Weights of a small GPT-style language model, trained from scratch on English Wikipedia.
Size: 13 layers, width 160, 5 heads of 32, MLP 512 SwiGLU, vocabulary 1024, 4.87M parameters.
Training: a variant of Adam for these matrices, 5875 steps.
Each number is 128 + 32 x the weight over its row's rms, rounded and kept within 0 to 255. Layers, rows and columns count from 0. Numbers have three digits each. The size before them is the row's rms in percent of the matrix's.

# down: layer 2 MLP down (transposed), 512x160, rms 0.0729, rows 314-327, columns 0-159
# gate: layer 2 MLP gate, 512x160, rms 0.0753, rows 315-327, columns 0-159
# up: layer 2 MLP up, 512x160, rms 0.0702, rows 315-327, columns 0-159
down314 095:131161099222119132110108095143125109147150157124128082150170101148192046060165155102152115154185103105119139078129141144174121106111153139148221130145181089160103108144118194173116155138174069123139168197137133105161192090158171149107138168126167105079120098141167138089095131136123157073099111157172127097132156128129184171147140122142156157174177150135120094158135133126145061125092120161098068100159111141093155121101147192172113146159105114139135130092138128123156120138161171
gate315 100:155139109059146187126128150189111114156116124090132143057124141118139155157159113150143165105042085193212145121121150137158113130179136104066147117089156123166114115112146154115122167102178104088161171078114141123087132092112125201114152152147153112146182088127120090067118095120170118082137124153161101124086123111108130153077131041127094097140124159133141176150099096120127114167117157167139079166146167147156184132101121129108093123208162121128088192153097158083091113105133112
up315 099:149112132138162082087114126083122107087166121087111107057214217137139111109119119134114126129102108137127037133130151110135133145191108129139078162103135112142182132206120142115076142127083112115108148074147163133118143119081155084103112145130105149110168181148108098123176144168133073177172161111143129124156155116132124151146096063120159139128088127097171213152114107106090097146223132158141118073130098108143161130078129142110150124155186056112112184130091109100118119097126140
down315 105:130142092152117138157146174060142108133158154171086130085104089168133160127096113133092130075162101122107143047081151165158177088126185145090105099160108123144143161129174099105085103120172089127087145123128168167176142133129087117178176090139097146157054062062185119132075159160115160103111113065129134126123152104132161117103094140192153072146098125159091101186163175071141168168096124091143155113120114105135135152093113115143117166138190127100125087099117155158112146110107069
gate316 096:168169073064145180118141119131191110096143138174082143056125159126076143146126157148145166171154134110160122126129178105161118127154149121188111120124114140102150087100124079121095084094124173168134089130140083109065134127083161118137136185123092149181111109123117130136136167093188106119111131137077126165099130170151119101162137103089044130158150110138164079164135092102090177057125095151184149125094092108093135116134126143174084113062171118110066089148165105140122154079174077
up316 094:088097133226110135100084111130087118124090155133092107185169128128149118194155132164117080140133151164167112102092133124097116082123151135109133121116166078138116110084086160117095155158110133135181107076165148140151203071139124130070129096140136122084183075128137122151093077199108141054099066165117081145148133117096164119129106103116158145106156044119102092138100119162147078115115139127118177151168158156149085077103139135068154146157157114142130166123152177150073141070139116
down316 088:139157129134116147096124199134116073103130132075112131170102099158112171095105100153090137104178083097192182189120095130119137164064108129103133115107114136096128129135112082100154136135179192141113123127077103137162137147153181103109120142122092084101165123166118112104135074175126188177159113127100093111123073109172177140104124100123048095068078138146118143110116170031118118135143130121136125104118168136078177204105131072099121081127118070109146143142105049130116144143093139
gate317 108:192104088106123116147122123112158090123165183133163118118104119126139144112082112105166069121126112170083090120116169152100120155111140136189078113108140122128249119138102103178098084106139110128185084101126129151083159106164104105187112123159156193115122087110059117100134162085145134135159143201077110107104104147171043091078117155140138097129087094144146124184135137144080146115152053121162103144097090171079088113144179118135101122142106107127115091120179089138109154122094140
up317 101:195159082107119149071146101154117079166127130178128135137070131126136167172186166166120064165159128024128145111162143113145094111100113175181117131116129147148165110128098054088122088179124159150133107124143126089109104113150123118112085085111117204120062125127113156140090140058126163194122113146106063151122144118110110116150098165130177132166131130177179089149157101235124136119116108166146120136137100137117146144116163131115150146160152151156145109130129053089131089141082126
down317 102:114172098135114087061103131208098129146114089153124167149139122104176158159148133191117112149165101111172123102119103121171146114132097151120158146139102173155145184076143134100142140125137158152072105124094105143118078112161176107129145058144089138121030148140120199142143186129113105109100099102140105136115160133056148153193145111067106125152114151110144137109136126195131096110120174152093167129138147047113112055097138127139176130094204160101103128080090175146145110141172103
gate318 095:053141129087153101163118142148125178121183147136138160026145145087148136123179096092113161122128136135145119069159162109091140142148126110126130128099135111087087157136173111145089127141123143119137116098087172181131151154104085173118153149146084091124132131153169142128114146129084100168114158136093215128118092100169148109109158107070054087134145155184124185182086062123137132158186184100099103125154162112118154134189115105151103122122109078110215193112151149097159176129134123
up318 087:135127073074109115165158074084085150153121113103112165193162115198208140105073160108139106137098151154088121135100099077082130161163124143148137155088081200140179083157144083147155125157126128143092131168051123137127101198110130145083050119126098168125093135094055131173130121139131196102177138100146072106120107139148149133140119108102132139078087105130120141083165123146070139118111105154156169103111071178136139176102113094166117103142101174136121108153134132118160117170147110
down318 084:081127083104102109153174123125075185166098154135168125073151115165121160106154142111165171138128121191137109086079155090056126160163115055105089138111112110151164098127157160155172148161113123111158132144098134156190123112153120198072158167183093091115138194118103090072111108084107122147154156174071187103117086134167136096142155099093101140145141147150148159135168138134100162148138096154153137119070132094120161152092108135195113199119148189136180156172138120080136145099138134
gate319 098:145076121172088088147034129136113032104118117109143138126089098113156126153147096144087124135167091135152121131115149083158171110110128112135101131157110185147116128119143099144105130198066128133079118140135147133156136135218057073172149119114105121164098125108094186122179075125124103121122141070169126134129191158118136123118063110158154091083112093083068093106069132096106163133124099132103131134102126141058098138142111125081166151157108142116167140076079101181068125121089117
up319 098:137071122125074097128147132164086100157130150088167120133117117143113187167144062091155075159088129181175110119094123092080117103145108204160105129119109116125110106127098097098164145160073131148137104130095096160161140147120158124126162065101075160097211077113138107169168185175104106099102077128149121151162182125098107178095093159140113077145098155156169086158122183135119168132066073143111103077130102122171152144115121148106134128188104123159120065123122106144135125051087130
down319 099:123151122131073114133124117149125093124140124087103133103124149151114129145129102119113129126155128137077173117133118100104125104144143124180045149161122152127150146104087144168132151192128114139175123112159151122165157131201105058118171145148181122134042137086076092069108092173035099139116117102198110093186219136106134107174134138079143056101157074101107110175106158081132142163149124107069093116108104121091105113165095150114128146124127183114089119074095110095120106107078148
gate320 069:100125113115150100123192114113133162116096180110116106117168150135141146108177142126204145096153144081080145111089136133113080071115145141132101122084082160116171114113206135204155138138115080177142110182123127182150120137079190110125110103180139046121120142117126153141092131175118107172183104152138153129110128127172055151114092130100152044100055144119145131155089124148155135151124145146140113097133110190117116178112086148114132080120164089133067166151070084096130133159134185
up320 066:132071128113138120128092184162142110094184153109108094113177038104123097162150084176122090127140171116109083112058088133116106139101090096118068145094135151166172108135101142176120125118081104156085140118193125093117178133117164137067157137134125100133193149152134099135174101167139126108096185091152152135081109166106151098155105107162107147127105055202167121159138118197062145198103094122106135125125103130118146100140170107097107120122144111120186127188145153111141198134153123
down320 068:182139138144114120168133148143115145143158102121137066096156163135137082153209079105164124108160166132141084083170128137093170153126153053093091110105087161143147132184168171112062096117110079130118195065156158139133116130126141162084149116110081101156143086125167088146084189132153124096132186133169150063156153154085097075143098163129146155069106123134149101135159102134052115149063076137187120096079114110112117125143134141092113105123129093105152104163130188085108143141112099
gate321 099:119146190094136148153133192117158136090094118151166155148065154089135131164128124143141109084053104160136184133168123134094146079139169132077128180129142099043194147145196109110070140144084112150101074143152080118100117127132101175138165175152117154182118126146125180191094129090173113098176166138118119164158098092146111137109146133106130149159140106079156169085128104131089065045146123110124125116132106134133121117136129145131131147065111123063052122082135145107141154184123104
up321 100:185125110099105053097158099114109121135064146127120090107118085190123133130043160061122131088148164090151126156097142088159114175184099101143129102084063172094133096105107173193176105142140127128107122112136136137122152088155131115145174105123102131095126136112121180090152108139083116113134111057089148109147143139053062127183140107152173076152164132140139092207091146113116185142120126119150141118111188169115119145100172171095108176113123138122156078197083128133137139132102111
down321 097:161117136086097096154092096184107173102104142147173145108114128149155116120094138128059136122067152160124133162164113107105224176168149094069153128137076114129111153092129139138098174160114107129132103165098151131141136137110114215130150205119140181093120097095138189099185152176095086116138123129123150161168130142160082113102113171129118101179200100121086154147154146130122123100066094104139142025188118135147107142113145152127101116059129098101103115130149136097175100144080100
gate322 093:095114091115149161168144145117126138141125139142143133192128123171143118186121136114128139179135118062140111191123151164187161146142127155128129108133099128162140147112158168168132060182129164102078165114137158182073133122159093070147156183127135036118163142134115062116127174162105109066120110097138154108140098117205074150103126140128075139133069145050148120133145105155142079175120130160149039117093163136139104148092125108138137109168177080092124154069127132110111148085181145
up322 106:120121165180165123102075179093166154109128069108183176137166154085147181129119087111169124145124117125112111094155090111062107157138120116119050155130117155147189129128112138122079141091142167180088100165163156037140090124131140156106114109154096167160109139132080136149125101167083075174171151125069135085102140164037166171141146154128159076070164127124121123204135121147136150153167140126103155135082126137169136135102099161158112155117111117095152098180154123149105145117112195
down322 099:083096085113040084118155167113145117122144194135137106139148122140109144127123144106136114104152117108172114143113103173111121111145130147126126091085091111145125194092151143092161098179140206138134127104137173170087089126131093076132133181095158109118164157132111090121091134123143146112156132096083161137168100155159128152112158102101110150090110171093165107143083128119111107164155115160104110097127226204145092145113130100066162061125144086088122161022093102200100163096145163
gate323 094:088108110078096123117144079151140151103085193190116149117097091117101133092136154079181120176190086124146096159152107136122137119132129116189146126139072141101157061106177132118144076197137129130202182152158054119115132087169127056139128108115092114123113136144093134140111129110181124156114136143106076126165103156126136108137101145098172153144114120117101132098131077133131160119113155098140116220095114125099134156157167135131127128113130250173121168165142045121121161171128132
up323 097:156099118173073120136165099128113140167146123110126124160159080132155103094109144122094199166147109184172130108073065126149103215093189120138114057082114089183108092152120087167164198136178114099158123138090128116156109068111105108133131143108136172143155060137071097092082103136124162127116134117109116099164100123149098145121137095113096090166159129093124139074137133115113153180162091157139125129087120120114149140135151086154023089170116085132134153103123170129101201146163125
down323 099:125154117155139122138098068129106040164146135117196168112140141127126117105132123185165117088158121096107119105172181095112137089093140155174124093128131100180194098094104131099158132136123176107132142143146136097092134147135163054164119101105096148134150072128143166136138146089153172179123127154082065122134099227159143076177113139125145226132088061204128134149177108125202155146092137066088112078130120134192127110129152127130130136146156161149103110111105133124144129110128142
gate324 091:081151127089167163145107193099131180159122143128077106102125153139152080129100083104080173141131142140108125148109086123126062076141118116171153087146125108108164161125108148193113130174103155130159141087095119061131071148059172163174152143164142083107156110136123147176128136126092155107110129129184113103113152111124130098151118076162092156126162140121065142128142098167113092124115146060151159097058114130152166134073097081143094122130201124107064088092085095170090143211141107
up324 092:092118132060128138133088155072180156183140119117078100114122138158119126087164186095126120184130165129122168100157144201166111086125110108123092119152154096110107162109109139085130116100159146131151122129108106099158075133109142205150089121133118105116114152129205142164060121124150101150102103113072133089149110081162160135160070182145096148116140139154157157129141081069136093160174171091170142117172103078106163145127082095120155162145155149100047106090119145132222088173121106
down324 091:225167153163108127116139084115108069112089186157165160130101086086152084184132117145134135099133111115138128109122115135141129179133142118113120155056160127181171146149161113149132154111111147125148149190154138180111170102150080112110084138081101123118159164111127124073131142070154164165105172146164167157117100166104177165184135117102175148139122107053137109123116119139210184054094127125136075169126166121138120150139104112157143079143087100120209140141117098117178133095079166
gate325 103:136138182119094104129141099111154097156094117150079150196139140142143119120117135104140076109161165120084084120171105082089186150156085086143141126082134153177163078074095162180115105122143128154130117101141140119122113157109116141124219124148125073190191126109077143127131089210085069122147143097084163119154135138137081143086136039116121112067104168118161097173136083174124151107104147164131100141071142177080163152139116058094103094109121156119145146132101117120105130100162173
up325 100:129119157154150168179079121136073134090144155105141123046148057073138165181169151157109107106120099152216110103133148102162087101182163135149114141151158111101120151188142092100138127172085153113130142184116108133162164114128123143207080134145134118117090148129103126166077097104125129106121149135109162116074124117120231092079154120119118092172127065101124176119129095110108106090163181121106113089153137101159134123170093160164153203160109120077163106097075112142111097154117139
down325 101:116125143113064130141104096171148114108194134121159160108134092098136120158129102194146091138103128161081092143134114036058141134153124130165082091096107169145121141111144118139162178121154130159153093146113162136124086122126099105184155128116146092175144104138100181149117094168102143165111121182089174118093103160125183118047121126128080111108090129135162160120115071166099167086123154166167092106081126204139217137161114149067122141164073130115128132134052111101131087091124157
gate326 100:167113148104101134146144098090190152169115137165146135116106113146139125198104075167130119125069121166205126119130153127059114146137145132150141159163106132110124066189130137098054164090160093147139136130110158168087213098140155121137151111120192087132152051139105078121094121182153180156148123108135145166098159165109118155070098220144110123100157079122127133114107100097117123152139083115151134186153116105064115185156158103160116160141124158139110114080169125078132163152172146
up326 104:066123074212062137115160130117079141110151120129120161139144153142156203129138155085088162164113105153042097093119093096145199140127078139068104108116082132171116135168124127147162101104115144096160128119087147129150138143105129071115115178171102160115123199145152133117094084167147105145100113148094065038160089116085135121157116118143150143168125151174132071138121180145141127193149159131120115097113097133127120182121126054124150150131079097085114164145133121137065131090104126
down326 105:120087121174102126156160187127086117130117157069148127133118114124112124165126135153071090168078064180150107137085143096096177151132115119104073133117107089090132054152072120168100125077098152136160086181164133128093122159172162082093143143125132160110112079193151120133112136092119108108164172133151087092098096162166169146061094167142136132173127126127187117142097126059130068194139133138110124150168098124148093156093132024173162134123087142097095123121124100108120175089117135
gate327 097:203062168168084141144105112094125082129117140142123130152097085093128167121096150094108124158157162144155131173134116043146100120150154070132101148135125174164115124147118113181100157082152140147149128101118160135141138085163089114156160105072146100121158076172090066105140138128121102074131121129138108197122181142096084095131113164181174115118186124150124090148086119137105215111105056121084141210087119168113087147145170142142095109115047134120177110109107143175108135146108136
up327 109:103119123140132169037083158138168139132141131093115148073100138090171113121103101132131157159129127080166120103109099138098097110107155174123090122120124112160111140146162076166129107175146121173147134176069112164174131148174082099172172143143102117113175136116211137162138078190136125142130115171124076045209097101167141142112149107117099098122177119091096087060117134103132104139135115112152150097155122113118146122168070072132130155195136141150155125191117032131157108125094147
down327 112:187099176207173218125087107071108146182114143088083095077089121148164150130124091123141117169176156084181111099117146101112082139150190128125047148137130151130130115116108107123142164135091144134151104132099118163108132112126117066128150139106126099169139123137102094073138095192136073111143067132119109089163123151120086105066150113123152108163161128100135160138128131090089133189150069077130160130153091131166144081180175141159129147140085195123151152069134109129100145158078139